config.yaml
n_kv_head: 2
vocab_size: 4096
norm: "layernorm"
rope_base: 13700.0
rope_fraction: 0.25
qk_norm: false
bias: "none"
tie_embeddings: false
parallel_block: false
init_std_down: 0.0037
optimizer: "adamw"
lr_mult_up: 0.873
schedule: "wsd"
dataset: "wikipedia_en"
Each number is 128 + 24 x the weight over its row's rms, rounded and kept within 0 to 255. Layers, rows and columns count from 0. Numbers have three digits each. The size before them is the row's rms in percent of the matrix's.

# layer 5 attention value, 256x256, rms 0.0514, rows 177-231, columns 0-255
106:157178147056101106072144119087087129134145106111122184122120090145128106152167116115174156134141130133141151128133153079118096162156132166101166113114139139115130141106102138119115131128153130095180128125126166149141120130143126133112103112146121137134133129126135081128158104155113135096132098127118115123140117096123130088126127134064138092136109116125090146097135129136134100118178113160140152097140110113128135134170140161171121110131122123178103083114108161168136112127182174156198126134113141111128132105102149136171135114143155153126117168126100112120156105139105149163162140158122116110083146119162115126113134133141152138160141119101099101109141144121142146168124132105093139165113080108115109146132129157122054151147124103148092091126128127113129153144113134
101:141065117142149109116135128099158143134116152172143138136122128185108152102088127070123110097127107117175120118166138118123134117118112114107107132140157133126162127126141148121149103105092125113120111138151101114143149157114119118137108126146135082124144112070122113088119100150132116165120151114115130076135131134127115111128180121179112155126129135124131137155113131137083139135139155128164129153128116151141141133107133109132155156129137191141149150119143093134139093159080113104092159108120107139131153111153138129081122130162168173151137143126152118122155110101160102095096160103129117140124156153086091145099118137101114140101113154175079179163116133075119146112144085165175147137128108146176154080108146154130148138120150143157098187125120165149118100095145133
097:161113114146113124106106132118136154112121132154112140147138120123089093154085144105084137118147124118151154165135113139134119148127136100132126144162123156116122128135098189091096144072142153144087109120125132112108114143144108085113106091112134123148139153124180145089093089117114122099116150181132098113090122117142172094127131157155125121127121097169134112117096103108165101090119119154187133109088179122130131168115112168138131126125181166109125123105113121147146129124177121123102119127129116137115173154139105138114126138183131150110134117128150149164153095133130144108153101147124151085107166149094128120125106101110094098126169143143095141130116158106097137140175156166123127130170136116149148121102151162123082123118202106106094118159115159108105091123162139
106:089130130148074145116116105138134084152112121128118100115142159126107107167171130180189105118131132113101122136099171146137117131114163090113159147120138139086137126132138137132078178105119138154170129129131154124126131145107076161095144110154183120110129163125123112124145104155158150085116118086134143128134118159119121143108098142128156130131135090107091129090169155118116124161118110148110146075104164119094180161111157166131077088103128112123105122143090125144139112173151119108144099136174118133125144139158104105105140135126117078095142156116115106142068093127123157148112144143098123135173109170116144131117145115153110111142123167119191144118136132156183135108158122129093136161125127156093105126133128141130123103154103093127136116152107120123134144101107123
095:108212150112126181119154103121127156174145104067109099135134173142112083103173111150165117128184154120102089151125120138124139117129134109115153137133128149108155158134131088087105197113158099118138154143079103142178090119154153132109140102149109097148160126165151156142148141136158143149138133125093164162133113176144116133113125143129085116117125149154151130129180109073139119138143122094153136124142134143137129080085121141151105104159125118117089134150076127098122141134097122081120110104119109140134116138156119159141124067139123108112126153122155131093104149126119125128161135161111119163176098146130126144148108129137137122132124118111136142134150110168168118133147107131105127164144148131144145176155111082114102130154148139115166137132110135120135129142145112
095:128103140113148103147150165183174113134136129131118136100139143086157172124116128127133129102172150136064155125092134141162144144116163141134077145111148172116165144119144155118120084125164123128120065116105120123150110123130167099133116126124128141114138112090096130116154173111098114117120081122085146120099101139102156145168146110133191137117128110115153158075142122152132107154103155144105157139122141136107133133104137131127137177124123102111121074103094106150141112136150167177111121121115122115123118123129140091159143135112137150136105103114090136115157123091150149101113145152092146100111140100117111146115159141147170143124110125159121136138136136130101144150077139164156111072190135142098146078129129168129181140149116161122116113149136112185139127161120111
099:094089141145149104141128163114100140127121101083152127139116115108123092117141170131131087106196155141151130108126104155130140114102153167163123093144110115119127117132119106112097148143126111107143125132086115126145116118152114135135098106149143103141125117129092145176148133111068110100105114144112155151105093151117105139145126107129159138130126167149118130129112099154111134120108108076154138174171113082149084111135108144192080144121174112116090110118129115113152107094099113149129103113117141143082106134169150080109147096174130099162129089111144089114048144128111149109144144147162116113159133128147069117139102136150160144165113126120124159153132112117147117164121113140151097116150171121171143129126138116147097117123089159124121127101107113164119082126123137
099:144168111105095126139144130111127125072133128089126122106117134119163141127114116185107130108144088126114097125124095158117155122151093136092160163127148127078122136130131148129114157156141110138095121142134141137121112114162133183120167079121092124127139122128097139143130125094133145146135131153141131174141131104141159150088100136085114130149149146145086133109090073118168125108119121120138168129106103136095118125150180145197121109169123128088120098137119169102076142127150143140110117155077156115136142156099120109107096093130104096102103066119117124137111174171125158169181113141126116114128098103177154110107103110164135126137117159075148131138118120152142118092139164106109134111116133105149170129157118093119099132104152128129107172109110140122110123114136155
087:149099167152159138120168109106162086156144158158131119169119198129151149116152111136114130112105180147115125112148115139119150091162098133099092136133181120142082116109134135116113068142130143153112118117114142144139094092160133162127114132157132114140130143093113166126141119142120148181094106121120146147185118099123128125164100093146130103141149092135118103109143116156184118126177133174170075135119132107162135163118128099128124116090086142101091197108101138119110128112118127096122090126070136109133120136123127154110132114152117142107124137164136107102150167102131117121134146169176090163107128120137117123152079124114116101123144126113085120143117118143132156154114117106165132105124175128107147114109102138145126129079121118105139099136130102098122103109105137
101:107189095160139165155124141139128144153135135082126185127113122124104088126142130135138122123123137112116102134098115138116130112058139077128148136149096139139100131118177106166124143131135141110141156184104076136140099121103122147164154105119105122131126119167154127133114140131139115138137108128137132133149140169126135114109122112130120160121131112102192118141163144091105137150130160104137134131117109119127136163126148148065099134119146090112106152186073156068124104132096156138167118114169116127117128166134136102150095118151130120095128113123167073143104107131173156109160156139091156135091138138116137144141085115146162143091105126128131150121117107173137157125095149106106117094093203107134173158126133130126144114144099120082138121132168128146142137151136135
107:109097147141150075140161152160153148185131137098119116145172196127108079125133157141160113105169149123089129146158137146127113131116157130156103121117095141094143170135111080159089127151127112133147112121130157111152155137151114126136110132160177116119116103147174182133104128137101086101114167142148144105144125149113122105136131130205107141101131158119138105137113110115095094126132112115109122113114122130137133127128088109128098115140168147139091131130117128118144139163097138141104059118136100150114099142171166120083144095122142099132166129115107080157078096126095145148102126158139128069145096154085106144121163157137105121163120134137124119123165146129127122112175133129121119129168140131127123142091135146123129097168096186105146124141145125133130144117142114
099:159160121132108115106147094142146096144147143171118123135201157168140180135079140134107148131105112137133142141115137148123110122139093096107093111120145131174154114106152106173106098163107144133121143118105096110118139131105112175172092164123135165120135128154115159091115142151143143139130137101084111106123155127098163096140106135176129162126122153129148121151141161160195128092130123159118143103125074160138137162132141146089137130109122142107081168147092110096128149132128138061131126113134095131157162161114090131127108101104137130154078129151144104144129120129156088137142154126124132146127076106163127129146136108119116130116111126130154151115132097160115120102119160118131139140109138102181068150107157148124183121160129136111141101149163135108115151169130146
090:148154175102117108130151109123112115142115130115123151134104131072157103137213090145143119125102133142085117132136109189149182147120102144150098142113154128154123096144113119164143123126141103155105162166114128172168126109156097133131096114096103119136121111104122115111162135109130152141108130112122158149153149169139148172198113112076106081133111194120121133122161115149142139120146100115121171127131143152079140162143139096130138160110106115099138090116125134145099123109108126126131119110082153130130119123102153100118130167120135118135130092164079124111108151142143130127125125138116107172149155092196165146130151138111137118139152133124139115114115144128094148139101131089130087126092129121129159087122139155133119107099134107110117084109116079146131175120121166
102:132152103150134148124144095120140141137129153137139159142139104114134155143147120103119122141153155106099145134126115121125097087140133117127115101093164103081149086141139122116084124074108137076153163120117120114158114113125120098092148121133108154114127136079131068120108134182134100143112075112131157111144117143114109145125152070138134124152139105149141140108119144090137113139184101125111103118106126137144105114142150109144132150115180153104103108109122142167139085105100146063119129150143126118133125118187148168190138138116135131116156128156133102140131113072154163147117190177130130146110125120131118105131082133128151099106107198146115166129132097102147130153100111166131136100079129143130162113128134129140104127134173101181137154109150167128130138126159109
096:157147142159131117145084147116116158128099143124131152100147147125117077126165153124144152128182105124126137123153110142131153170133123115153117163145150126115164125123097150113110173109115135129138124115134180157113115132132149093127116079124120085122111146096149120170110150100117123150115119124133129126162113103146126143151132094140132133136149085139112115077127106116135124126123131135148140143157153127104115082158068172159127146128154123102151142190106159131093114128145139117166171140084097104122147106178126078115125120145132109154123149096179143131110133109065130121116079136107113168101144173132109144121121156083166170133116109117101147126168131106136143178109130114125130120114094138096192089130142106136107126117159067135144155144095106153084106097135120
097:176147122101131144128093151160103152156130102141122095147090144150124110144137117091132104125187118141160118146101140138170140115114131114103145127103104142106179127137125097121124146082130153103135087164161132094107109151140111102110156116171137086157144142118154113104170127105070131142108101105138114156144123129106117141133118121114134126117139111107116138102209129117110134121121115136166126152139116159123151161086139146110136100135162067155121119112096130138135104143114122135112140114130167132122145102105092092133114129155146120087098108110161151117143078085164165085084191152088114148139103114150070138137068122169128125128136152178122179129107135129123146107176120090145133137145121115113125155147144137121123132096170101131086156122121138147154116125126128
102:168120132116139115191171076155111155112131101127134130137151118144140144180137164166113141131076114110199156116125113099129123153129139103088138147113133147081073098128112136112111090153130142152126145115145147087117104095140107128094112128145162100142105131112135108103098111110085097114121180116121133149163159099097138148132122120154164106118118115132089114119128111142174095128132140171165146159118126127115115182143127123159127106147139160105107104078145124156118166138144144135124095156093135148142130158139118144133150139127118113080104143048125132173119126128117122151172147158144139077075128113120108114164126166141153131134134158093163127112120120082117130131164143133125113098119118129121111092117119155139115113124146179101115112175134120136115160119098116
105:126187087104124125118131104112133179132112109139123128098136117145127136130126172132145132124153123133141142148138141084124085122121198139174144150098133180103110133088128105076120121105108139136138149138115127138130146140181153103114139144201134131144130167110129085125165140128086104113113151112128130153167138150122152155122148204117151135144131126139108149092157121118125130153152107122140170128156058145080127137127125102128121122137116070131095109128132160132138174135122123146125088129115113143154109072132098080165098097129120140109136148080157122134094148094129089072134155121067100154095149104132106146141106123110151149147164148116177143123133132116113131137183111122121135128142100110121138128142114158114130133155142148124118087157137112155103110121124127
111:131092110128135107129121155196211130105130121103134111105130137143133149116137135104118098115103131139133111126134122132153114063126165112110152099100106113156157131139128069162114122126112152154122127159131119107152117137133100103139105211164118136123136111114131123135106117128125136127136113100112138160141128118161094144158146152133067165111140129112150166110191102119085131151142160078098126158162122132142128122118136154108130163109169094132142174113115155100144128140104120149116174120162111161105165118125127139145132085135146139147123128121139110136105117129155162086098136133096090141093097154133128136130086115145146137084119147121154166124111109158119126150128132133139133121112168126117075169195108164117126126171136130175100172094148138155117129106159143
099:182135128119102132100137143151117098134111130152139130092134124181093170156113156126149158111122085112138097131163165144148117184123097128129128170140109143115154149106109125131128122156144135122147106095150170118110123119160137104121120087128157149129100149139150119107152091141101123126129142159202074111137134070133164139122087106124154157142143105133110152139106144140092113085111115148123124090123150202197158129133134114055107125138127116179132149102108120154124149118155075132124144123133133151116137077084113112131148132108154136148082123125096154108168107105127167136110127130085121117152120140150150141111162118133163133106119123129138177114130125146097124073125125107140120145135094113124089147141142136125125143112101123115157143084127177151129151116115118
097:120134133092089133096141141119149162190130106107096155152117115129120103128135086159169114128153101129140125129099132104136137119141147090102115083125139101144165148129154089107117144048142153049132158143116101159134086104183107129133099135123167073130141098158165149137135131134163118147130151114115159163135105122121098163111125090102121135130136164117161133143138113081119130138135157089124133125130094140135140145108112123127073107143129125106144146186098109127145091077156168128119120121151151106148112143127167130152089124172150141101105136136097097155111107159139127133169114147086140126101174144142170135155152082087097155111163150130118122137119089136132133146114095140118108129134125136160142135095154151112137128134124083108104137106105147111143148129148119
111:139170151102109135084153145140077133116124119130106096127153095161152163128138098152140124150093130135156168134111106124164124129168120103114138105123136151120162136138163081090150102141141145067128111123120135109108140135119082152123087148164137097111115126085072145116133102133119126135119095122137152135129110089102135107140181088085163138127136145139097137107195095138126155121120121150115146126132110126115149144110141147185099131115107114153106085113165181143128118149186133195128143148120102110133124156137107118086141119122146138125081103102105122110120119117159107142108164154127127112118103085137102117159060125165131130150161140137213137098142142160175118104130124133113123160133110123145133127160138131115136124134162146133120133148101111159115161125113128
094:134171138128100122173124168123163138077113138161103180107154166148103132111101158109179119140138143105131115135097122150118107120122131106182140128145151077160116110104134128127114136109102139129098178126104150133126119133128165154174171160145161110131137116129164151136140150126128156153123103150104153137121159147102138092162152111128095136136116125119167111122125127113142141138130124127142119119133100127077162170088086166141109103131129136090131131216100125114148137157103124109103098127133087118139173102132177110146113122148139180098120096103131101144071130124107138083136122172112152079177111156103147142097143129135131139101115132117158141128173153145116156111177134113101161139135146110150107140095101116152136106118139129121111097154163107158137102154137119
105:129093090138152101141167098106150122155108163099125144085113137159102154153122139102175146116161150135143118110129140148124136170125125151130141127121143135130105150153130088080107137099113130134052163140127112118117119156154143063111102144157122111115140110115162115163097106155117133137101161121147119113180153086140124105149133135193141098160116128137140114096141111145146141130167124180175139102174158104141106158169092065124123155127158127130122126166126113115114098113159147093137120140164143133109111112148107139152121108135132087121153156107111131137118142120149172156136126137087130155072123168103124092102084147083137152126133114119120147111152131097123171113193139125180115080131146131147136123126133120139119115102128144107087114127120162134117124142099137
110:147144119130119140161094095141135142142119093117119144105149163127125112121117128145187117100159192135169127115125102115083148109143100169146132100132117114133135174109136130146103149141120114181141135125113161131110155136146105132139107170152098149170127165149098137165128139157155151122137105114151109145116134117146147108098115155146102168129157094121097155155125122099166110119158162152119131115125069144067142131175096133132093111139129097115106092111113136182139128108112145113097109124117097102115139168129129110082119063112117080126074152106103089128095153159088114136095121122173123091121119141161144117091165114139118189134152137118134134119123149134137125107171142128118129105128132119133081122160118157124110151122173137112134102082182118137101108119127125
106:172104104145125144161112123134102121113109162121119158101203108147148075163141140128143126118136154134142134130123124167124128096109145168138115127166086142114134099123087103160123185147124113170188132099128155125127107122145091135114143095111148104134138124131112157116107134164144122128148113132131139147135133108120133106111102135151115151129135069126079117146096118160116104134130120155160145119103126142134142106134122164137127101136169148113107097145091086171131141120115120087159131109131116128120150135142170138124108111158101099129146138158162112098137139136076142161176125133166109092162115156116080126121201149137143114129122162112109155118136148098137122145165192121133105130110093101157060106146113124152066149126128134112193157131150118118145116110120112
099:138113119144127117102168130149119120142098109170138176129111126125075114131107134106103148146132124121108129111137139135097163168122091120095120122140173118097084113125096136178144154141142131104097091118130068109119138133118180108145083145115176157105140135159123150159150081133112104157124124156138093076101144100103132138113139125121119108122096150136149129147111169115088130116110093168135136110122145141076115138085139147114132152131122170147102133113100116066134113140179161119155177124137153140146143153118180090068102161137138069129100130129140112151109111130107116149147118172127135149115130120129130119137147145126178117083117092101182144098106121141112107123096113157112171167095088119124112111158130119123125134158170147120141156131099144130119133147141110
098:078144140128117135115108107133115128159149120084131106117138136127104123147139123169099163135127108120165128121137131117112099098139150142120149103120140138119063122163131135099065136117113129167105119107138146135123115107112128130126159106152132162144120154164124132181130125150094109119131079121176104112143161145146130134066123106133153127115133100152092109112075114085122135164104138117143126137102145117148126102128128125176101118129120195163131131168203148152125130141075126074129105118120118129152131126137136125165072103101137123130122114094125123113129157147136129179112147120171141112093099141111107113131108136118109114128100175115092108109108135136177103128158123130142141111111167160121106085134121112140218144131085140135197138131160146134114131114131156
096:155145118094119165117118124111103143136137122114123145096136124133152136159135109153137152123139065145210141143106119120119110128151141106135170119094135164098094131093123142121120188082131118180156150144137158163119141110114110120093108110137094116114126142150125084111102135127132162106159155114123138167146127152123111115098155177122162106118115128143084132110133125149136103126175123126135171144109105102085113147178160125131126133146163137134155123128140138112139148095108117091122138124117097125134143124100144145140145081131150168124133160153134133145149098127127145120186119106104105129118151088123132092156084122088092117102141113114087132118123125152147152184091180168144100144126131102172150102142144125106047114134174134139102128110083103087148134143123146
101:067070120093133108201089112121094151126139106143139111114119216133170163180124092166146125135162134126136173113117105167128123121144128133083120109091156133124147095139113098121118121130125139156160161116147124113176124151079128125131112146160082137098104144110091152161119123127115153123119110111134148188135145113113107089174130146153132125108115116135156132152181135123074132114149111106148140130140114149120154101128105153165126132105169139109100151121118113143102157133070167108128160158128102107120116151121137102109114121112122083151121163095141152120105146120132103126136169127166113123169125118113098127132139141114144138133149147140135139142117113187160144129160091126146142099115133147163099123087100103114109141107152145098138171133152114136138128120154112
094:107109138152108118106143112082103129086105155127087096124133128121089134171128095152137118134151126114094122119096120120108146145167105108111143138163182102156148099133137138095092103139179123091139127120108132142119108078143112140110138103128163112123091132119148133123135116125160143119143137167183120131132093092121099151123111113100154114139135140163092134118092143102104134107109122146119119091100145112094142108151118129160091138124142165095163164144067123171113139150161108129173168106148134114124142130138126139119132117149122065134126128162104135118113148140125128176188124144114119108161141168083170114111115098124149121117129116108129124117120143105152118094109132109087150139138125091147181137134119019133112103140108069143124138129131156099120094128151126
104:167127140176122121110151085111090114148149144146114188173109133113107126107088146168085154125105150123178081136156128099106148108107095093110090133093140116146085124106157158134125126168096147103116117137122111139127111116142140159139113157068123156139141151125145129104127085114136138134158114106121113126148132131121085139120122125134150097147144123129133090207100123115167139071128129098133105141110117149137109153144125159099160131124062132112130138108130072107126129122137138117136176096117156122139133172114109138156150130123117079095111099138100118142155126123142087134165126142142127138092139102151161126154095125121103126118149100153155129080123150137146171114119120118137141133080150114197140171136147131109170142108146104137125117129152063113129131131138158
109:088151149117115142096126139120131139150129106090154124099127124150123085136119128081199142124136130112113154107084154154149126146164120172113142088148133129123153152134148134083131132075096116122170103123127099142117118161102094125098109144130137121124124096130119143187129173144171118124111104140110129105111127105146113137131148138162095146122122115120134137146104149147163115133146147144161120139178129087150134108075114069120121091143175150102112131141145132152146075120103124112131107132170125136117145135159152166113106143176126129182173161144154129106082132107126148130143184157122119102125096137092119139085151141097145116113120140084067167128090120104122132141124114190144141104111109167128116097127129162145150123138080158164148141126126142106142135113114103
108:154089149123126119134114084092100104140121139174132129106106117133067184096093135133177102138086127138135143129119127115143105159145129146155100088113129146154144144118131191122143083099143187127138108105169139144115100157140093109120074208125128135130112150072124094113152123157177144120137095119102125092088103114117126125127128131125145109127125092157092115116096165109159105114145126136159113095123128128132128175095141137140118114114110107130121113133143152152137075134161135148140152141175151116135125119132132153116104111139121113116078135127122108127130111087116141167108148143124122104118124132131170120116120112122106122130156181135086120117126159123182114090146128138129139133099176163153049132145117164120191124124135125145134130142142161120120143115161118
108:095122127163160160158122089119135106185133139118130079169132133144105107120106106120146113140150105123133119117123130142111122139133121076142141107120106091108117134164135091062152119111044126112154109154137110109135105142146120168091114157134179119094122149105125099143100099117145086134126115133108166108143120139093108090137147147153142120124142100123106119148115125113132145132125155145129114153119155135116129163102092084127137110129144155109126174168157146157161105145093117064094113122145115120154140139142097165171117092116143166118146140098112096151105099116141104162082181115165131139096108111101111088130049147138082115124125169130111139135119131104165128130095134174124127138132152150105106126163169129130115111105114108141129135127183110139128135129151130
097:116110109091141114130128192104131110090119140151096103116151129153189104158105145115134122127088144120137134113083130203120144137160156123118117133145122115153134092131159117157127087131175142077091125144137130130132124147135083140190115082127130114143135111087164146108111179134149125145150124124088122084072100132137118102151119056136124100105126151127168147076163160172144140106097118152134145169112144140127134125118125117153150129126132112111084099190148150128134110145138105118146112154123149113094159117126153142112103140093144176143117121161137117134142156119168121090112131113142125115139097093085101128123173100133118129117132125144116154145112103109128147106106160130131136131168096105127097104092115133123174125092108118115140166133131164147139143165119124
103:138233103115117111092113125156142119090144117141126089137165135145182114131146118152095110139117078149147121140124144143129146099151109077126144133128127117110163110123120149107099127128119108128134105137092159127146142113101132151096138143137113150114120151136148112128135167107114117131133110177157196121112142195114174125112150114137136121137109172113070135084118077088076115121075103150115145142091171131076140137097185140164117169116136141116149123131116160158097150123123172121110116131124087140152125110136154106174132154122121129118151107120115112159118143145116101094104095137120141103191128084101120100156111112149123119142121122108165130128102166134138103150128155133123131143140139137096145075148136095142141112131123137130156131116106139121100125125112151
102:125106144143147122114101117097160162169132132182150140078140124125151174145119133129131120134115126137109124117076132092128115102156106125112123102129131106146119139139175152123113130104165128158146161119160117129127133155125095176140126187154140143115134121131066087133137177103109163138149105099105116108112118150097127096124148157153124153086128120116086111133122144159205133118128153148139116138137126130130149131133138091073133086104113100109111154147136150155149087132172110113106105107125103122153106145135092167122137090137137143141131156099141122121119117099119103102070182111103142097122128147118146129100131119109076144129154132149110116111176150149132140154115153210119139114151191130117099135117125154126143122126158161140101127134160141054123105119140119
100:129121138140138113118160109150138149173127134144122157145131160126113136114175129167130136125106079126131123140132160093109109110141127115086140140102095097083151141140131128120121135089127146130133099150109132128136157093101130175100104129107137115130129151145146118152128116125167109101111130128155137090099122152170099146098137099103134150147120109121130134122144120094035161152078132109128128127095122108169121114128113108098113117129155149175124139153173181141114096108123116129128084126170147113157114132117134103140100143118133106089155124114085132183122102155155116160121128125118150136119122148128153152173054096122134132095118131130103129123100127168138116109115117086129131103067129144155185131137161092144189122163055094158109107120123165130115168142129135
103:121130148146135106147126079149145119170149097110111128152082173087135078137142140166189145130117155123124137132160115096081125162119131146115133106156158118128164118140142101116096111170161119081161138126107119138179104103120127174108141115109122119104159147157133142132112118174134075167120132115153129154108117083127136134116092130115129110114105114150110100135121134080109148123126134102127122121112098146105106116124146150181081151151122166112102125122112065113129133113113209125165068135158151117110142149152167162149127136143148110089116146127073143119096115173132149136146148149145124138098125114141121144114130124113116155141107134110123133110135129155165112153158080141101122110121141137178071116095143099122140139121129118089143110164126098144137169130147110
106:171186135115112101177150153172134132123113124097128138110145151112102079124127133121140113156123143135131117139158116140127111148104117135151151155147159169104143129142109159145088191091133129128146155148124132108131074128145136132133126106095123114129133123173149121112120087136146140116138165148149096126146174113131156097091116118168154126124118134122123117092110144134157118127133099153154175097113148125132127201152129119089093100135097114127109102127076090095112101135155133105083128109149151126132142157084143154143125125149172117114099080152120136127104081156120154151144116167092115113081091125129120110155140113149125123161134091116113142116142138133114136121189166120105089156179150097166106160092153164161084128126126114079111136150138161128141127142126129
102:151102136101103142087131104085111087146134118078177090121099125129104120148125106139146149171131087113142107138121114129141147163116100134116129112126154157146109146121131129096162097145161124158090143114107161164156107148182071147093132098141109093133132116113099118116115141145139142168132153136105145155125121129155114130155105140109129093156127131112103133126178101134211096111124136152137149102104118141114125141126096073159113131141120109137154171116139091093146143110170185106106116110108150112123126125091132175099138110180132153127121135105110130093167127170098122145159103137166130116096148145115170101112118112111075153159148171102097156143134135117138133101130141126125110101142141150150078135135139104138150112063125127121124183132099111111131127131140142
091:123063157137157081126142138138147146133141111157141108133113150100103122137149151131126157149130168106130121110139090130148146173155121127123156115136144085173111128123151088164174103109152140073114129125113146112149131152102166149141132152099168111124147130157093161149107078144114108142073145123195132133146122101119119117137122133121113151117159134109106127128158155147104130109119165154083112144136123091113117099155090125104098148133183104162110152118157120098147163152180179156143114146166117138102115119125136131095181142112132146123132131126112158126150117163114106119108084145155160105147093142127132116167143164134136147131091140118174160141116113129080123111101099135136157117132122103112114178094103163124094143127111077126098130140117099123115181111114106
098:114101120103100115131114113187160171135108143159088162119130159114143100132076111082118138151160086127153132132080114159110115124114115111148150090101166148102093123120121165161099097126090167156122116111133119115117147108140141127131122163148102174125102114131140155116128118121102128115116129126121128118155110143105178108136108101147093159140116139124116114095103137142114088123079111126146110132122137110116109153126151147111157155117135165126115070135118095127126144149139089119092160103122108147150107076117101090125090156154123149162129091177046136138149135101160102102125126162143114081131157116094141109074137091148094125089126152138092078108124147121101146135115142137124108139134098125146118174128159154135109119189135129098092124125113143136134107137156141
095:152114139110128117155115086127136149093122135162149125114100073159136177166104123129120127125137148115147149115179129095131161181136116149127135138135131194136148130100083129142172090153162126104132094155135140117089128130115145096123158125122133083134112140098122092094148099123113129143139130123123116142186119098130124177153126133099164136164124106136113173150116121142091158139143112155127157126154069132089140149149143114183143134126119101142125149105140132141119155148139155182111168148125165108122138098144080090135107166139101124154090180069148143152142125109143132122100129099097109154131104116163123139151165133130154126137149142135180131138135147096083141106136103106139174118091098121111118073158152111145130139122181143111129137132124151112106124088140122
094:101145153093096104104118152108154139114145115082136133115091111126112110118172129139132112118149071122121111144136159096150128115139132136140163127085095137128168159122133106128140131089157109139162147127135144166159106138140109150124168097145102122155127137132125110106153101097121142125139083100119127149121131154137125127146144161077112099133128116121095129111181117145101115141140151102100146131138125140200128105084157108081070110101147052156156133129150134148114132102154108121120126143130130108124145123053119175144139108144153183101145106153108126084158102158124157151137120103097107152130131152121163156124146128121149134133129132112114116113152112115177132142085111087092099108136136150071131167184118092143120153124111090147083133145111094136150147127123130
099:145148113077106075101158080086114134125121096117098133133092106120137117155156102162141142123142160139158128114165115156124122154154127158105117138065141126125067115119149093089104125195157141181103132124119117128121124087145144140147102135114141121144138135163130140141145112137120117089158119106118124139170152090098130132097091144109145117163114150130110145130133144127132138114144120151151158123097115135106110157199111160109123134148106122089110103106076108097133130132140178138175149113164153130127149171119118130128115093148135093127107123104160144146116150132138137186164140148154137149098122106146129108139094127122160123147150116105143099132140147134159129122124121139143131120096148080192126159134155184124117123073107099114082123137112128147128188135125159
096:188163080144134105110141126142133133140130148141119140136168105135149121118143123170126102126158169132109101149107134142134101130124095149126061130123081115097104149103114119161118136151150117151119169124102093135117143111133091145143148064161155103150123125169137150119152157133125133113112132138130136137110116127142158131078087161132115166123117148122100122111109152128117141085118108120119126103107115153139158122084147179122128110110162090111103131139109145081122143125089158140161090107165098131118098132156150110107073114172126139064171120127130110132124116144102158111162130161134124097188129148161110141123186126120125099136099119129139158139161078181144116140214148105143095101130120106156112148115104142118087128139109125117119128115154123111121125159116124
099:147154106149099117135160070187137102147089127134108151112129187131129122143129089161103139102157129140131101159179137132110137112165114147130110148107118096125151174116110121148136157120110137098125111120131112124113116179124129166169102103123132133137127119139140152126133078122132158099112093137111120115136116125150136135102101133162087132128121131118126124154106098113115111101139136109111145094143120169103130145129134108165126154112120093123114103114122140152056146106150096116114143123116103134146150120097106092052151160113126128118133091176060147136138107134149116136095085129133114146134094133161169139132179112122099121116149089173131119136117140114107120069157144119139120190090136097130116196180131174131131126160131105128158140129122113106152119137103163
095:160147148144107200141093108139107155155083146144145163113137084145115128111141124111177157129118145113099144152131144099134127164099118141108128170145085178153145146111146173130145137142142152158114126123154120156112123165122141103127115138147120151138131140144133097120158123107108151149101131100125063111109106120126141143113106197151126144114149123139155128113094129106157127107152138154137111065120110157113163157126136111131149091161140058137143076125117128119106135141119107140148132131136121130133160073138075135127129079145131106110089155095128132108136103152038133132097139086140144095129142149161155158085147137119134134139131116129090123120176162125155133117157122106107106109103115140130112140147106166117109110146164155088173107138112157112143111128132119
105:141143128098117097154124180138132140149114121102135176109102143134129121099104147106149124124127105137125128126106148137133136136102140127154123105104088150159156135081092130135127148124184160114117149111154153143106118138190097102151121159127113078125133111119112121097166140113107125096114109111095128145114125129149115117173122141140095141122106159126151135107157103178141109123167137101146144131181058129168109156165108137088113099098100076148124083179093106143131118084160133155134127097071128144129119106141135117148163109121127138138149162158133148122132122138128141069155115161103108107086115109154125147130144098126088124133161109142093098131133149123065131153126152078126113101155098121173151156141096162120125142138109164115087100119118129157156112156115134
093:117111124110136124115139177115098131136149120085130155130163121146167130146170124155145101176144177168119122114098097135151114179152138159119127099156094104124111115123130111083169127175176089137162179155118128144158155113203112157145166119136116110118141116152130148144129164143117130154116125111124120127126150121142110135128090151114119112150140146136106135100148137166147132108173079140141132131162124136158101157165122122103087087123129107149119114136121114152116124090138096130147086099143156103098106099132131130134109090124116156144162094154101132109139156146119138129147117147112160119146096109123123111129175123150205133162132145111131141132144136093129086160110124136126089090136170097153110151129116140137131150102091067094102109107087088142143121107087128
103:130123092128145175137105103143110109115131107164121130114176140109102114158069137122110113117134156129097152132090163112101114163119110159104115168125144117111110115122112170156134151142126104142078109144125130107085161156084140098159137138118137152103137115149134132134119086137143147129126176143109111087089154139126158108122102132156095120125099115144178130136102116088098137104092112176101138116101128146105131095107128162119147125140124211147133125114127127132128156157141088119134157138148125117120149134138138121149121130074139097129131168098170137157119122112100122132139151083123135127156121136138110124125177106113126119106157119113134147123154122135165127100170116127124151158112089116166089135170153091161115138177185166118175145177140168091118131150173098
097:119154129111099092137134122155144152169122126138127134117140159119084068116144099154118156124133159134154153125105116126141142122130171131154135121113137115150157130100139157076087130119165099184105108119115150109139122140123148124106126134183120120128137151136119153137141112156119125130101108113140128144123149076115132081136138139116173151107107105144144119139163125127126116124143125142164125138088169147088126183131104187145093108130121078120128083116108049156125124143119136098140125137107161114124138133117138095121133150163169089089080154100092149102102103134107117130145152168129100143090131161144123134130153157131097167129136104105114148129115151167127123191191088108166151121160134144133149124101107144126170117164132094087126074140121141164120097122138130
099:107137142064136131070108118110113132095148095091125084132107090106153101135118104126112127138116115134171121152094136120139133131150104126159121093165128088164173116124123142118200090122143136137095117133103144152138149137143065125102106178117108116143134121111106109090139129119156157158166134114080128163091106151120089149126128113084093110150140122119087161132119119126153110123108100126134125148165118111126110124133152138168107114104111113173135130137152129146125126104136156177107160140100119134116103105109114162107138126205133169147127123140091139084092133144128123141139137110138136110124152114137174110104151096134084120128139213097100126133102146106166124117140107165141122132147129157119079124135128153138130130090115127119079122099103143138122174153147136